{
  "num_key_value_heads": 8,
  "head_dim": 64,
  "norm": "layernorm",
  "parallel_block": false,
  "init_std_qkv": 0.0189,
  "init_std_up": 0.0189,
  "lr_head": 0.00455,
  "decay_fraction": 0.416,
  "decay_shape": "linear",
  "max_seq_len": 512
}
Each number is 128 + 32 x the weight over its row's rms, rounded and kept within 0 to 255. Layers, rows and columns count from 0. Numbers have three digits each. The size before them is the row's rms in percent of the matrix's.

# up: layer 2 MLP up, 2816x704, rms 0.103, rows 2675-2749, columns 616-703
# down: layer 2 MLP down (transposed), 2816x704, rms 0.053, rows 2675-2749, columns 616-703
up2675 109:162155133098142137091147171134066147140082098124118153145155160129131133086082132115105138157119115093149210182148130108177096163129112182129099131102081181106136132124101151153099212140136109076083126102149100081148129134062062152145094149072136140091075114082094
down2675 107:166128144126142125125165153182101132153103136099085102154123184141112109040154135141160109137105125128180102120082135169124129094118136103082095147053100130097123126148125161101180108096120102109108132115163121080139158053139095158156166105154142152115138111128132
up2676 096:113081160119098128144112116128071167152113184130118154110074182129148114110114146172139174108091156165157111093125162099181169180134109119122080128117112169114112146123134103119146129100119117129125151065151188126145116082180174161116104099088113181104157135154141
down2676 096:126119080147086140104155176099161090112170114157136197136133192121138156091068127116115096139158142081091160088117123134179188069084169097130125074124086074128156090114125087108150133178140134114175126114153063102097153173105176152113145122139168129149114118130110
up2677 109:119131096125127149134108120122099180115174092154101132121170098114115142096094080183091093166103123078138167132145196162130120155108115122161175122090163184120164118135124074159146112059120116081160100136183119116124092080177071119083127107180165127160114162144158
down2677 108:095172129182065145155119168091129087098157142125136122139109122157111101112156123125126162174130136179156189116132130090071174133132054120127152148119134086074147163133159161137128144102148113135112152096147097096149125179125095083137093112108073114155102117107120
up2678 107:129079161117178117090092137085121124143118080049143095162168147120072160161127139160135083120126114154108098141136124117143201107175173179124160093099091106138145170167168138097121136114149138159164135119074144097108140117134181176131117169124164142125067135158120
down2678 109:104113161199089115111144143093089079154134122072166117147080092110211169087123090142059145143145120178079118134108092179128130107163107149176208127103089085111109111036093158108151177086147173123124090206175121195127161166125115116134134122113143153104154151082131
up2679 095:160156142156109148133050153194119081161175146136078094104172128093089144098107086167083097112151116086130138159147081118107194119158115146160131174127089166095137099132109139137109088070109086077169170230123138105093148082152083114088138119085117153149115121066160
down2679 092:063150140140131115157082135153082135146108127170137147083166038088122136130096151147108117126079128156136127107129169103179113136131127142152108104091081166114161098147159122137104161205136077165155127158077148156071113193147110131108166138128120143175141122117088
up2680 097:097118124173052161126146158121097153124098093136145148170154109134139128112141146118114108053132133151152165096092087131112147119155175129187126052154168159155096096078116187091094118191124099097107144095118141126144136089118129163116170149136130127151118152069120
down2680 098:117155108148116097150121084126112110092082118159075139118079087146176182083158086160103087122152119062147122109113134092128123138137119139128165128133101151084140128139109110107160148118097150161176122109158110162100114135072136173141121166155132098127149194127089
up2681 102:093112143122073052113122112119082135121100136145089079124117093206119135119159099160109143116127084123146131092155141043150171077105126124182124179143126138102179096098143187184145090133150152134145124171127076114172096080017161151098127110113189138103164136153101
down2681 096:134141128135162128152119131156118099107179143073157148107113228128150156111171158247142181068121169142141170143064159137110113126151150157137120100082129180146093130094133158129128161148117133074114110140102162164106114117121135162151165130064156057177153088081107
up2682 096:159152129118141149091125156093123144103145177143110177090031074105175131172078113141153169201112093081164156110138153079104125170097108165163118150133132168158116149109093123078099130162153098119131169100112142122161156120092107134130123057194115134149118117149115
down2682 100:117127151105126087082126074093126082135095110092081087099103116139100119157142124100048133145140157110126141101096144140152022110110141115100082121134068198118113108143174106127115180099068152115132108163101249100130154138147145107070133125027128122098145115188174
up2683 097:104102149101181128112107101128102130123121078098126156118168156152130134156175129104146086196127105189117131128112078093124131129160132107124104146188120127151153192142145129103127083100171080130097134124199113147114097135137117134180112111110091154072174126130132
down2683 090:131145085111174131093114140109105031143115174131129120088112066147122172162162092134146053093137113059153181060065089132146060114096134161132119181158152152140162155161126101092086156165143098079120093102133114108123139128172063131127126129177132057153181146090122
up2684 109:057156165126174157144135147133082116126091134122174100167129094135103127164190121128167116136165095131122116173161038121106123116140070132131128153147117149103137145120153121193124108129139096117150149104178096122088133104146108131124153078185210178116147182162164
down2684 109:137114109112162118122116120181109196138079115188092127108164099143097085184131124106135063117176162119081132156118138172175085121168204135075101102113117124103167117111146140126064128107148064148165140097135122113150159084147146147156071153077092111112124133171079
up2685 096:134086121132089117109146095122202157107136170128175197136174111130128116211146161182112151123128090077115128131077147186128116126141127131122131139081140161091150149090137168103167137126084164145161128103164136137102115166153114196168104079145073105157141137091113
down2685 091:136087092181145120160150056120183173181119138098122083157074044171087118146113030123152131167119100103092169155196125162188136121093111132141142114117126097122152187089104119140083120087102167117158134124066099089105145171164195144162093141151132146144123103118153
up2686 101:141089084185123101143182105163176161148192130084178133139101177189198097129153130128185081141109123105078114109085098113118136122123141089123130124165126191166060124180139118127096137218103128131153057179129122143089144042121156130103167152146142158094090110141066
down2686 098:110159117128083163091069138140144112119140155135126149086137214126111150114163159158117190097100145115146167184186170138102060099102144149141163175110132138190188121127123145123095126121121128194162120158131122085093119116135096056120123118131133136117119131085100
up2687 096:123163110116112115084164142099130153144131117112167164084110180119153146075172136193133140154148172171148091059152094114103155103166108111179121108140144095170169174122115113124154154112167147142106164092106112075122131151088142154059126164119133089115160095125132
down2687 094:161185088070154118118172119136029061121119172191075082177153184131128151185150073158153126132119072118134148162169148163117045103060156135149075131182122120126130127160103184107138163127110095113181165173053146134150114149132081130135137156097131142111098148131141
up2688 105:101118109112184166074155110094133090129134121148092130152165100134084101110139152146102120064131118036150104178133109135088163143149089130117172096145092103189104139125120166147132108126116106131158133146116126152072139101099061171133087171099154154097098113126077
down2688 099:147182056138087096161085082165129120192113088123127131105114126183077180220150123122096151148134100142161125106198118100116172075078159137127159135208188131125131129145152120140143134155100090124124155125134159100156139104112072112101170127136149073091123128122104
up2689 100:096145150188135097210090188107110159066142109169127096091185089143117123136144047173146182138115134147163154066113150152147146121121069114172125146126163090119081133174133121151184131159155088136062144127152134114129175142184143105130208157139109081108149159099137
down2689 094:052154140133160101097168137194121122140129077096119080112120125129125105122095120097195193172120137112083109179152114220151112126170113100118216115161102151105186113079115101128180188118076115115091134112074138082160138166101149145129124047180082137130194131141166
up2690 100:163218095108121114094093139042135078085125117110074124153136123106098071180144142148165104121055106087141167153037090107106161131140125137123147053149162082123145167101128152106083164104158105162105140155113169109102126173143127155125090073148142139095181078134131
down2690 092:082100110173134152112168122164142123132075113162135082122112173172192140080102108167092170114139130174127114073162111127084124130143146116123154129154100116108101153165123110181101137150101129130191106186166099097137116110103123139069150103154100092168078141150124
up2691 097:117094200087065158081177187141099160131149099124130193094076103115109135119129137117148153124113122089164129167043136082125115119216111140065144148111116146144124133156152110122092095145101201181159072122091111120141094105198154139149141102163112111143164145078156
down2691 095:130111094137184144126127058096102142125135098135150119143096155079085102186147120092190185133171147163115150141083125093098124138080092105102154146115150145157124135115142103097123105127108094127148118054152106106151089038133118108148127141140123140163152114165138
up2692 096:130086098086059117118129163137151135184174126099078168097067113153157155144147128087109127141102148046182189157135152092084191116107107114118159119144096144146143092122117151105095146115126136148119127136146152163091113118123143123127102118133136148143148121162085
down2692 093:142139106117180187170112147130104136183160107128162201105079147092115132061128122113057104142087093180123086075092142110121127091113128137099113109131086113150189158098083139169170147118139137080117161172085150162136091160113111151174135160135054139190095179151152
up2693 101:192145085095115069155125157106167112170161104185106155117096119119106118149120137139096159118152114138196101099163173160132116116109167133178190130217163107165149128190110120120147175103130124090117153197159114143131172162156154115121126160086083128075130121165124
down2693 098:188114099122077097121163162149111154109140171101119116171089134128120157127127145136116097102151150132075096175140216145078055158162072121121168113178164111205131166177121113127106153106148130097122085120077170175133173169169097089069125109102105175102115159088180
up2694 104:184108128156091117158187165107068100125083114174112094094137110118134115104129179132172165155153099111107174101170134141058146192096096086206159137137144156092162140114180151066126122124202103154136106093150092175147143114162128129117134193139128067126128137112117
down2694 103:131149176146173097168087135101156152094160180093167118069094135108137126147029135145149100101114099146119181189121096123083079056163171081038102176096102060160113065159190147134156115113194098103095085192164099156116118097163060144109151144173126135205112061105145
up2695 101:121129117111104102144119197116076191133119180104105130127137120113161107171153085139151131103125083112085131180102124125089159160135145132086154164152116085140135181071150141140152083107095108129115138145169070206104122115208105118123038082078243106132108084135141
down2695 095:153125113134141119149147157137101153123102116140178119092140100104115107108203108100136176111115131087134118124110101122192181097150117169089194095074131143130161097137114107164141158137129109130094081152071149109094094100144102082136136126167117082097142143112137
up2696 106:158064144108107052158124181155156131077148103158065106068130122130161148180147161142060086082106152133101075074130143145119165090136138115184082164128099116117124171115083167148116095129141099100151087150108115093164195178098134091113123150139091093086097090134099
down2696 104:067157153098121109106105125166115144186182050154085146028139167146139141138103099175157117112183175146127142128104082134127149093183137170062144136137132135121132135122174167136135052147095139048142077084189140090154099138094075134213178080125140132132122135087111
up2697 097:129150178147139174054141125129123145195087156108109105112101109128152128097166094139181138136174102164070127097109106132158210134095119123096159056114142148107120161115123149062174122084123109135083116102146160102125123140135061075060130137118150112156108140092083
down2697 100:132168119105124148116111145173088102112167095139146128142125133137100207110129148145038119088183145127145199163144214139155144110093109099154125134158066152181149135055179133144085138071155175116117122117144128047177148110129103163117092138121129097156164135120148
up2698 100:122138167160164061148111126141128121120085136119138130143103080123138121145158122169163164093165060131126131076138117128139133132135127151128093143164079091167133131114137158108164094111130183141172149124143139127150128139147131132041138169143149160142172115107119
down2698 099:123187125178122131110110119147149138163061099069157110108137151129079142067123135135172122105142078112158155183114164127141110126103169102148160132073116166121128175039074116169085147142144127126119107119171117120093160151080127153124214173169107153099182166139184
up2699 095:081143116176083143119166132159178175121129133090214122196159125118109119132155155121142136120126143115047070097167121143101154103109132140136166090109117126131179158079139114118061119162071135143141176131100114117116106112131090115156099088179118145126089155140107
down2699 091:135157152081156173207174086123171080134145163110066154118121103132153101095120096110151100119125126156113096084127117118161221183157072173070120162068117204133091119152123229174108125075137125173067120116066121133107132139134104169118190103085164141086105079134136
up2700 086:099122152130144119113143081115105129128144076108159109119061106150105129101082139167148101116171126154202135132148125235115167137128140198104203101106133172084160150109093122113112110102155096183175159133155117136122130139156139130110154210112137163102109095135140
down2700 085:164184136071153106145131122113142131101133117107141102131158128159128149167095146133058135165172171113114150185091208138088059191112138106117078113134122198105087155150100118176121155142161140117115139115110135109121157139117149112113175177154157142123071128115073
up2701 098:097103113142110118164183102136130155162153189115077094089139147149189126100098145087201120133108173102064132139144139094154115121147124075125130123195115134103156126125177110172119138067161162150119139128177100132018104142156148083163110122157098120099137092101163
down2701 094:139096097138126154105102084126161089129091152114093077135170095126160094176108143159109088120102078037130147153113112156127098086157181167156103135175158158181164125121176151185175151122164152083120129124164126151134174158113129076125103070144079125073079130100116
up2702 089:207107139156052154101069129120161128179102134146153144180175170124140106123141133136172103080169119072120123085105171095109151144114174094101143135159172162095108135169156115148117108168168148132131129091145136125154123102081123120125073159093122137174128127184115
down2702 093:144190164183126125182096152074129129105149118135104102139109145153133105122112137159100199149102123170095122133117107169177145079123138176173096128103134180109130132082133130168145147120111099138114077127060097118110135102198131083087203143127114121140158136098133
up2703 106:148105140120153107123202135216149069200138119170129160159106108172132108128109171102121134168156108116128111135128119218140171164099076185104171108165085126098131147119151147113091114087151114118100070094235129119095180137148115090127150136099168108146220085047148
down2703 107:081171112097130091117136110130164134139134103151149222123142177149145147129099119145139136116146080152131064082093112144131144062125169140135097090125138185097129161144152182132134123136109131168113114179122155147183096109133125174114140115131105188107151140148104
up2704 099:182069123068141104144110124124121169169139147121110132085177149114116132117159117113094122102136087105102094130158125120127086102137070092144129097136103149148147110135124085155100161097166115158086167144153128095089108138128163101087201162143161133127070083121125
down2704 100:135188089057126117152140121166128095139110149126156121112155111142156188074177129103142178111143139142126140127168215107177132116182152127111109059107135065087099217163136111157132168100090142153108142147210138124123144097052156130108178150091165154115178148134124
up2705 108:161103189157156144143180109059085205126155166109093122133107187128179146137109125098072108193071094176115104128151144115128112146129182143135140146108144121101129155103135121117165107084142134146140122119096138180152157141105170197130096143146126135126098082113178
down2705 109:137132091139133082144173128092145100117109102151135138061107097120099124121137086113152145115175177191162156156151147194077157125076127186164088115110121113106124080171120110146105170117115111088169159124145152141138158161050175106130215109129120131097112101087129
up2706 106:099135109088099108157147145112135115136125098108136154106151115151107100110073097160137107154131119093169128148082114096169087111111134175138157154186157143144089123137131071139094172059126092145109118090150107102073181134043111131180135173129159161161128203069137
down2706 109:109166151172100140142147155065118139128108116133122141128147162160106154128104168086167068127161174114185135117155144119129117117111136146191130150118197127115142136094159117100105130128159126105101068125143111146134157115113098131144117159093170105083156139189087
up2707 104:099099197119127149165163171120165139059093117181079146114135135117108156163148162092088060090072063092125078135135116102103125135111160143113121151133087208161141135116116142152151150106095088147098140132163170102143119172137146160132098103125151102113146108135107
down2707 098:121099155192106119088103138180133124165108146069148158146115066093126141148131044149132097140142071157127093133109146137138167175067206161108110079069138112155116162118181109068194149146138101156154137078160129155142169121088121153165145132146168133142131093136120
up2708 109:123197117113099187103095118186153179105102148164129114154143136135139127094140103083088162139116103158096134111056114145108163162145085172089105183152152202133133150102121092126104144111113088094128082114108143053135165125154093125159103103144131058155099126120101
down2708 105:198186151161105093120163163114134124109196186135166140095126088128146145098131141094131120114137144120128157137117183089168173142155181063094151115150117163136191095127112109111143142119171165110161175175133156129103146156119158078139132207110106170152099107109124
up2709 106:107122152169110111122149122134095127207156082158115223137131107205141108134086107130126132102108147154130120153172148137073164128158157159128135132123139144111112098100105153149156109144123116145145113157125105141087086114127118172122107157130166168154135122116068
down2709 103:120125105108116133189060160180149164096096180159131122174137115124090191135127081081162114091161161091140163143085116113104078144065194095107071142197120062145112093141147104064110113139133137152102114161140142090154138124149150190141097121093130105167100172171142
up2710 100:091158113105118139164097142114130153163127113100107121134142174133086155156143138095107158145107146098065178194144144091144139113171182161104133157148103141126123121127129105174103105228125134136127114097126106113129189114167150137086090124184167086097085137139083
down2710 099:093156183170111120100153158095102135144153121155121133173171059142187074135076209168151168131136159106082157161087089146109133102137144110188158057095113078148138126095082103161180129127174152178171083107099081140109094128168111147080125111121139167099131122155108
up2711 095:116186129135127128162150185173103125092131078073089113149127162138074137127115100127167159111111190153117115085138080136071168102131111112163147128103138116093062174119153083101199108099159168158164033095109192141140187138096121120120067175096187089140097161166134
down2711 093:115017145132173107150091151085184095117161163135095107082127138115111117119065143113105128193134138087122100071194142156163107182106144143149096118134112137105122168148107106167143162120127125091139157076106060117150118137130086098156083173123128107147118136116160
up2712 097:182160148143121131159153156126172131115140142122095097089078088167107123141141125212136158117184083104068141109078162172092143117045099104166112136154187136123151096158184154086167103149151109152118115134140144115148101092126136114117134129149149189090128044100114
down2712 091:169103170117131188179169100160132126179149078136148127136115151148114095140113184158114082113061156143128120139127114110160108107148141164148150123162135167093110167113163121146139145158079146116085144110133162142129076152159075136135094078149116155172144165090158
up2713 104:135150152143124058097159079142174087106138115176143149113115138133146145115114157140148153121183130148105134178085071158160078115094104066141158152203137161092083114074133092160156132191138126103175122189128157173132143141073144163164094117104092082124160138112089
down2713 102:086155159104155117135126140183104132119150174104097123125156128113162123172178127136150086139186146103134050129010129150174150115134157067113187088145069160038111139114120099170091143156152193129136138144127083156093197207133100127165132099106151148116160131095039
up2714 093:126121166122124107165182096132151124115136116141127138145142140111090104061163154155133146166121156102137123148051111112053195207148121121166092168053156125097151132162152136116144148138078121153066154103146124092121154129129147131126158155150142092055081133153121
down2714 091:091128087131120088145105120108055180131116077169067094128064165128143161118126094155117057129084081182105154156117135146208139072102102140136118162149165151131159143186058132105082169165081163140129133117136117127157132170086095127050110120141083123152141175086169
up2715 099:118062096133142139185144130143153174119233123121139037082077113064159084107082153165166164127167146161093136084105127161094105116141104155109148151107086096165072098136178104139101135112141118195128120153084161107113125137112113149155126088159143096108048150113099
down2715 103:119098054152146146160108098181179078160087107140147157139126140123144081102099082139173167148117069128148151069189110132096098163079103111111102122143106141162168160155164114129072117095125093153107120112173141132168113171151133115139112088186102140142165099126091
up2716 091:132068194190088106117126119121152162154105140110153125105184076112193108097105141087169101133164140129101078125100156109094100115142120150118137200093124078120127150095098143121163141126118129114138076159161158078133112138143116158085138155133157125152121146083155
down2716 093:082129137094080098173106119129159116098114124139058181141055000140085129198126084089081094085150157102137096118063172074163035184119176147190122166124101062166179084108163096143138121151139119144121156155103168088166118157066135139138126110119058128148135135180098
up2717 097:099171166155119154137138112006066134135124094155113096139107082077143138114159143122122103050097168094106129124149158105133092171125129191125083117148079116117149146155140123131122070053154200181144166149114134124155104124131081155149161127163094129138141148166100
down2717 090:142145115152093126150064149158118161219125103079141140115141152097132098080109108127187135177143144138128128160136064135156133140102161132080139140128128123122127116190121095105117094101146102121128153143093136088088113117048108145159150175166148108141139180127131
up2718 092:118118076128149057115127097110128132157117134095114092127129135153141150114119134192224154127124137102108128140104121114121126156153094066103127134082161158090105139128087130163113105148095132054120167151142150161172082151178110071116135149138170109084112132121096
down2718 098:023141070144117164127103112078150117110169118103144157180081103148138107165107102126102128106137154142123141117135124077109108101149153198160087122206144143133103135146142135185095100096022130098141136171099171152145144108143102165098149199121187118170155095096149
up2719 129:093108150039131069126126167067159164130092126147089146142164148108112149098146094164089118191063129113076088100113131064115137120109147047112183136106126149120130170154162165146117161112131172093112161093112170095130187117112151173115130060123127121126150119149174
down2719 128:126129197100142084158143173178104181138132141118095132163119130104195127094140155161091164150157117185111136112131154139102067127146101128098174147070124145148118124095119155094144122157153151171158156131106116165117112075143175148129167150127132129081132078126093
up2720 089:137153113178135109143106184117096080082105149150139127151126141194149158153172114114134110100153126120076137104210129186127129088099127155078175162132173147099135188183183092173137110162085126110075101097135061144149156095134111100156118142064073124118122152130174
down2720 086:163118117094094150137100149088113102120116153122161075151164090159140179121137126158128132134136129188141115154156097154141162145116090154146104120176145100180138109139157129177116124150110148073132111198075165114123140179114160193108125079133125152132127134142172
up2721 100:111112131102136189073159096129103212078086121116105137166117129117065119114161124156149110116102113134105118147140118126146123104137148171149149170087130100082169076115107102170149171132155116125076167108093113158173124127142119141131172156112135161128140113124121
down2721 103:125102132119113086160071135076142111170178077083127130192120168111124170084148110124087125159137107119075119117077082109122139183182097128151171142140197049144106175123137148036132110093144099124124150074115149123114138188165101174089123095152125179128153149156139
up2722 108:086153058078143102137163134149176140089125146129134129095134199123148160113126142158145149108122064156076107159130138132179133144124112094143153175139176123152148101150056089125070092143158128068101145135153130160117170069195129132121192115109138213117167113094168
down2722 111:161154154103116165096152090150113154164160155120115148095121168080152176110129069150104163135110108146161083137135106133184151157180138088133146143127133125112166106121145157041170131109155112121110092123122127130161156140109132148161163134124140129098098151185098
up2723 108:099121129106102155107125122156102128098125141128170141171122160111120151060172076159140164143099155131164081133144120144113133129124119135131175129130122128162161111085128167138128129124210166143097116150168168149098123142151162140185120167138134150116120108174131
down2723 103:135062107139129116113085185115053143085127139136100195144169183184128081081146053158131140133136190156166171159074103108134124187171097179120094135084091103148131150052144109082113116130082146143123144071063134123091139154148148141142137090176138139108100119175127
up2724 100:068076124066198161178172111121110156100074110141152187060132137065153085076116115145151050100125086086139096136094142142153140081165133131119108066089129173111103110072099119124114096169180124130137109123167115086141103088110128119122140122105143104121120159066087
down2724 099:163111115153130115162109233093157117152078137087157124130136165148171135103136122108142118085167135138128127127117132128128100122095098110129108134161126117097135107131171172122152137168186144159146166093175115082108144170123107125135119181099140059094133127176082
up2725 097:103086143119163116107103104130124108150091139147124114151135124134126152138110095119131168170127135109147146100111179098097124085135150134155106154084093141175167130141135157138081062076160210093177153082168157138099122129112107136121132120120175124187110141120122
down2725 092:161148158117150155154094066114152123141116185156195091120081058188142093125087146109129184130039164156122171113178099140129111151132185088116116153134091089134164143140103097153137126143138141090163077222161103139109163166167145109144129128125102229142120101112137
up2726 108:101109086147110083169149153119119131129139152133125097134151161166139157201160089117117110147126174185129092138134065101127079114133118093119207148134139141101125098174185144116147161111112168130189155141139133104144090215116128135110124127106083113065095178166126
down2726 109:158124109131111085198133148117089164079184119128148155133105151177110165163088154048139147148121184130116093063116094149081172129129110145092133156130107079116130140118138104120110130159184153127183113157107118178207080133118110090100156159210122126143034064159096
up2727 108:194138157185127042087149149140180071140133127130128152131110154091129078143103138159085189199131122194175144156090129108132170154152135159187138111107119111105140083122091146186139166151131108156237123138136075140135111102077114065148097100113139072152199130158112
down2727 109:155111101128136134148107171129139161181143161162039135113087170125163130145101110073105105125111181097159100096104151158079142104111122084069164105158130118109145129089125126128158117147097087103101135142126133090097215133136122098112092170112184159175142110148146
up2728 094:113141169081145143103101072096158155115097169099133083105159078122107127139144171112076101117114153097091154146138101134091122126111106113053075075069124115151123096130109137148094077193120158079145186099143114082185150058140164106138124089060153132049175159115151
down2728 096:117148059161192091098091116158076116092114143158147080099114059129149135124148135131089139135176107117102073132128151116183125088127123103168127127178113152093104124193178101090057113161133144109176121123162147127125161145152081142160112162133091172116123140074116
up2729 096:175119104104138167136121146122092124093129094152163169113164061114143117145109102145121153129117172114093165129166078082112120130118135090161152117131158096133117088172185078160068131123129102158116173151120130134115086090076114123095097113123138163169086081098168
down2729 100:113133159110093111082102123125171151136105164093117088188143172152076121142131079121111149111130126147064118128114132070117067169105147195099149173092099101133166144097175103092175118180115105159166155103110171098155148114102143133191092120140139124080135081166148
up2730 092:151164096136130142135148128098098138142097131115093086146105073115088143148144143145068151185135147148171135118114133166152152090183127145136144120103167111158199104165138137131093152171098090139129131164126099145081105143096180130118120128121109098149091199131177
down2730 094:118178121115080139139098155106169180157108157097129146172190126136105139173104135172124188155088113146174145170079097116103142123094158110099116119137114075093059174132064152103155095132071176139159240212067140134138137169104127150135141168141135076120122212105122
up2731 091:122114189100081159152126126138121087116114101155105087138140142155141122186202151127176060093168157081108182142151138113131116126140174155099168130125116109132125167162122093156153132122129223096145107082089115149101138149147079167136121141203115171132136112058151
down2731 093:085139136127119121191144173125120176114160089182119088183167119087137121210095061162130119079120164129129123095100154129146119178168137142139180089133140137130086093132093217157213132138149120217130110169103156140057127105120116088125082162166130170156115121081053
up2732 097:166111116137154090113197153121124132144038076107112144134175110044145126168091117162204167140140152170154128125116155109123200170158116150162152122072104203136064115123162126124140162061167132138108127128158155172131141156126126089085034125177149102115109142147147
down2732 099:169173120071137127133142111115195153132102111146156113090164168110131139127117099170160143099172164178126117155100150136144092216155148102164154101141134127155069116194160102105121091106182141146163199167115143176135095119138100121112114173183121125156130116115160
up2733 109:157124144096224140120149109127100144098124128115152193115113148154151131116131111186129104140141143074129161127101169143138082184157072152140171083145103178122145125084125145142199166067119092076130133141128102171219163182096106176098142115154124136079150155111133
down2733 104:125175170140061124164065123111122116205099161107118109173164138129141157116126081118167121138107108113125108170085069122159127145126153116124106131152090089114126079119139105090109103112072155141117169117149188138115131117151147136101168185125162138201095131061105
up2734 105:120146176105119116115139162183179120144166116140143153138106144134158110151102116157157061191076140133051128173181125121163122166106139093129153138099166115065151101103138096165114123118155145110119154151083149174121058140108078066150087118116116131144114087113101
down2734 104:141124088191198141101176170046148178074131080111108118173120122122173138154102084127133121083194133050114106154129144188115176137161157142119108117136105078126154154069163166136114090166196127099141129125111107116118060130100166128097087108120173137117125198107131
up2735 091:117115143155182162104155109132201152129114109154141124134069162150142144187108101114140155203176066104109130101165122154178186116196134150159172098112083097084128150099104163125133078123145142117129061110157129104169115164126142148124145145124101119119144113175118
down2735 092:121122148129161132089157108113157105117140110157154173125080198076156104139109101117133153202188143160095212154130150135089128174167174099127137127127105092163144044063165139118093047169105125140156114125182120122147115156177093124139119142169093121111156152045110
up2736 100:087096158051148144129052142163175154147156151084169100118157150154155086101160113109120169137135148117084115058101187124130154176106092201121127102106173164154114163125140171156133151123179059104137128130134169090147147169126125190094150120117076154098119079128085
down2736 098:124101114100111139143134058123094074145193125160132141099123088100158079109104140152099144053071147138112130113145109095159087062160134128176125110146146157117160165106142084129110145236065172068088100142164056106116132174136067070126125148133148125120139128052122
up2737 103:137129158088038130109141151127107170149142053104165104231094127170185155137111116088140129144160138137097089145168129164078135145223103128152138142157140132166139129116161159177133164135165101133197088132147141172126101133147153102131114120139098127133103178141136
down2737 099:153097110123189127160193107139157150151108187111090122102104215159163146183134105134196127128170142159179151050117117135100117185109112126130181104164137132125097132139039128129136087155172133135123144074121133194078143154172108128177134128122119128059121166140158
up2738 102:128101128136062129102129172169185146139110149139130163102107174086084141115172090105117136168119135093128102113149139136116173140171068106178060130102151082112113128139103129137113134091134094150162123114163158137118125101135149108183063138149111093102133132119171
down2738 103:142125158168110120124062143147110135099104164124104130100109167108090058130115145101153146151063130194108177155163200191119083124175111150160147096144089107108147096138102151129083155077091102065073114130190148163121174154134197160147123100127092126134111088158112
up2739 101:112134139126128145155197149118087149132160133127132112159154126129072182135160073092095132157151109088102169179021091129148135094176144099164110138146141147142189138120095120101099078210167089119095124054118157126134177128118111161111124099124146055142152088156139
down2739 101:129118147138128126097128177145136162139145139082092117046109050156123130118136135150103159124142138088181146140201092128164165122113154132099146128112094176142048117161158183119218157207163158124114140159112126136141113095143185062209120139127100132153140085105114
up2740 093:123101145216090091128113144123055117137145139141171140107161143134115139110143190118173140161193120160117082166135083110114126203092129128132140145117166108097134121135123123163133137117167075095124113112092138203149126078133135126120104183126114135121071133093089
down2740 093:083089141109146103088094130180141112132123120150086124100101181164122139177080108054125093129176158093109117139109079172145075121159126143155102095153153170124122097130074110136145143135124171147080156084143109045156115110169096141198109153114142109119109139151150
up2741 102:132130176105108154116122131107113132108156104164122116158108128090147058130091110097116129202145149102134132132136021109117117119171061145151146125149098105114152116080061147094140123147150109074104100189124119097106128091110091154159127185127204103106140180083122
down2741 101:144165139106127189131113130110124052092129181143092129125087133114094146091139143072131168155092109130118160177119118147073151104192137107118106138157076179127148094173112137145139095099101116118119109178155129064044089140095132181127125179161159156124161166124112
up2742 084:146114124153067089143175117083185154166122167101145106163164115151159198141080084150140116100096172175139117103159128176135152119157156099114073081123119114099094112148120110103208099142128212151138129162101124118101136164090119101145147094141107081199168092115111
down2742 096:111132158161098121118132078136131101071142127130170172157113157163106128139108210062092132133148106106150155080174133147142056122076140113157135178163119090105168141070134081136106107134197100189104118142170121120119158134172161099145092144104131146100122141174120
up2743 101:166147147151090128077146147142119146143107135126137124161095133074124125127149107133078056124108170156185098144113101121082222117146065127148148148149094116126161092149119130145174158117110095160114071097157074143063125149112182151116121108143137087171116094129176
down2743 101:101125074116121143113106170184138118174150090215108140176131160077089079130169125127155118137165092113107130160077152139111087120104132124103114084111171155161132156110150106128084121116129155131097120182153125074117126129136153152113109168065153153138130114130076
up2744 091:137102154123100138116158181205112135166140144089105114116108089107108134159063114188190103073119151111144092101111114104159114087081135091135151107064135126106083124149113102129161119126094058044084089153145104121100155136130114141132088164137122149153105134119161
down2744 090:122148108144153176121137131164117132105116158178207144133098087061164181084113092172135144098098175178153137086156129086171121155076113149103155160116125119093153144177138156124108130087149196130144136116187127125142071179059176179116053148101130071081137154196181
up2745 100:123157139141164033118100078137120174120116124123094139140140125145122156101148150098142155072082060079170126163147112107108177095184130107075175112120071084096106121092088126138074121180148076077157040102139191087100084131162145114136096168166122100123104160130146
down2745 103:131042124145136104183211126107155102114177130141140127144152145172100097106110169165066137113125100121114128192128152079133122114132182086130182115127126088123155131145136143085135135168137121125103195127066147090107175119146163153131070112124153107142179112118146
up2746 102:108075173106163109177168098110165168145146149142184068128074139151137129202088117132147131153111138179173107112153113104113171125166132190184152148065131093136092164110162130212148163152119135126130131118221097169155110127128069111144173094108124065129116133141141
down2746 097:119177064094111153120146110143143107104192185093114134137144111090110154134135149116102129220137136153133165135118102164152155129072096137131124187149147093174172105167176075161105136098113114171097123126077155087198167161128162105116136086142130077128101147143097
up2747 090:178125099154103104124089111119171100094122131134187133129073153137035130148144170082118071087045089112148121115110149123089095170151151144114109074107111183159157163113161156175128118162126190125195173143134167119137145094079143160065184173143117135131120127111132
down2747 094:137144166077104104135180141113148168160050116130097108175138143100114168132144074113178153114098163152164167106112100119142108062122198068159113082175150120155150104135141058115125109136094156113147151098144118066097120182169137134096097129099171135175097103146123
up2748 088:151061192125065141148143142210117115151087120107083090136119124132098098140170170122192115092083089113144157102175023170099134123167115132058149151110087136150116114101096139106053150090164156155105147140118113164094182077071178187120165091087128139099143109093153
down2748 089:111124099130186097143169192106190128083095099133064095190158122098200114102073135111171129145129145225127120141175149105143079089094103146096110137101148135153116166171129140168108129114082107135136154158191160135079163120143098135127114166164122122121114167147107
up2749 091:120126125129134153114123116180119179172149040071118114154185060114123141130138121136115114136082176123119131105111133128070197156144174135130150129164119174149098099127154080112130187138121152123088062098131082156092125069154162133115132116104120121148113078150118
down2749 092:145084104202105158167096138128165078139105093137160130137122056163101078172162092170139126102152159120141158120150181176221136122085135149121100165089070050180135095152181126103110128155119118136139134141061156142111098161146137104067154131123142119098119156173117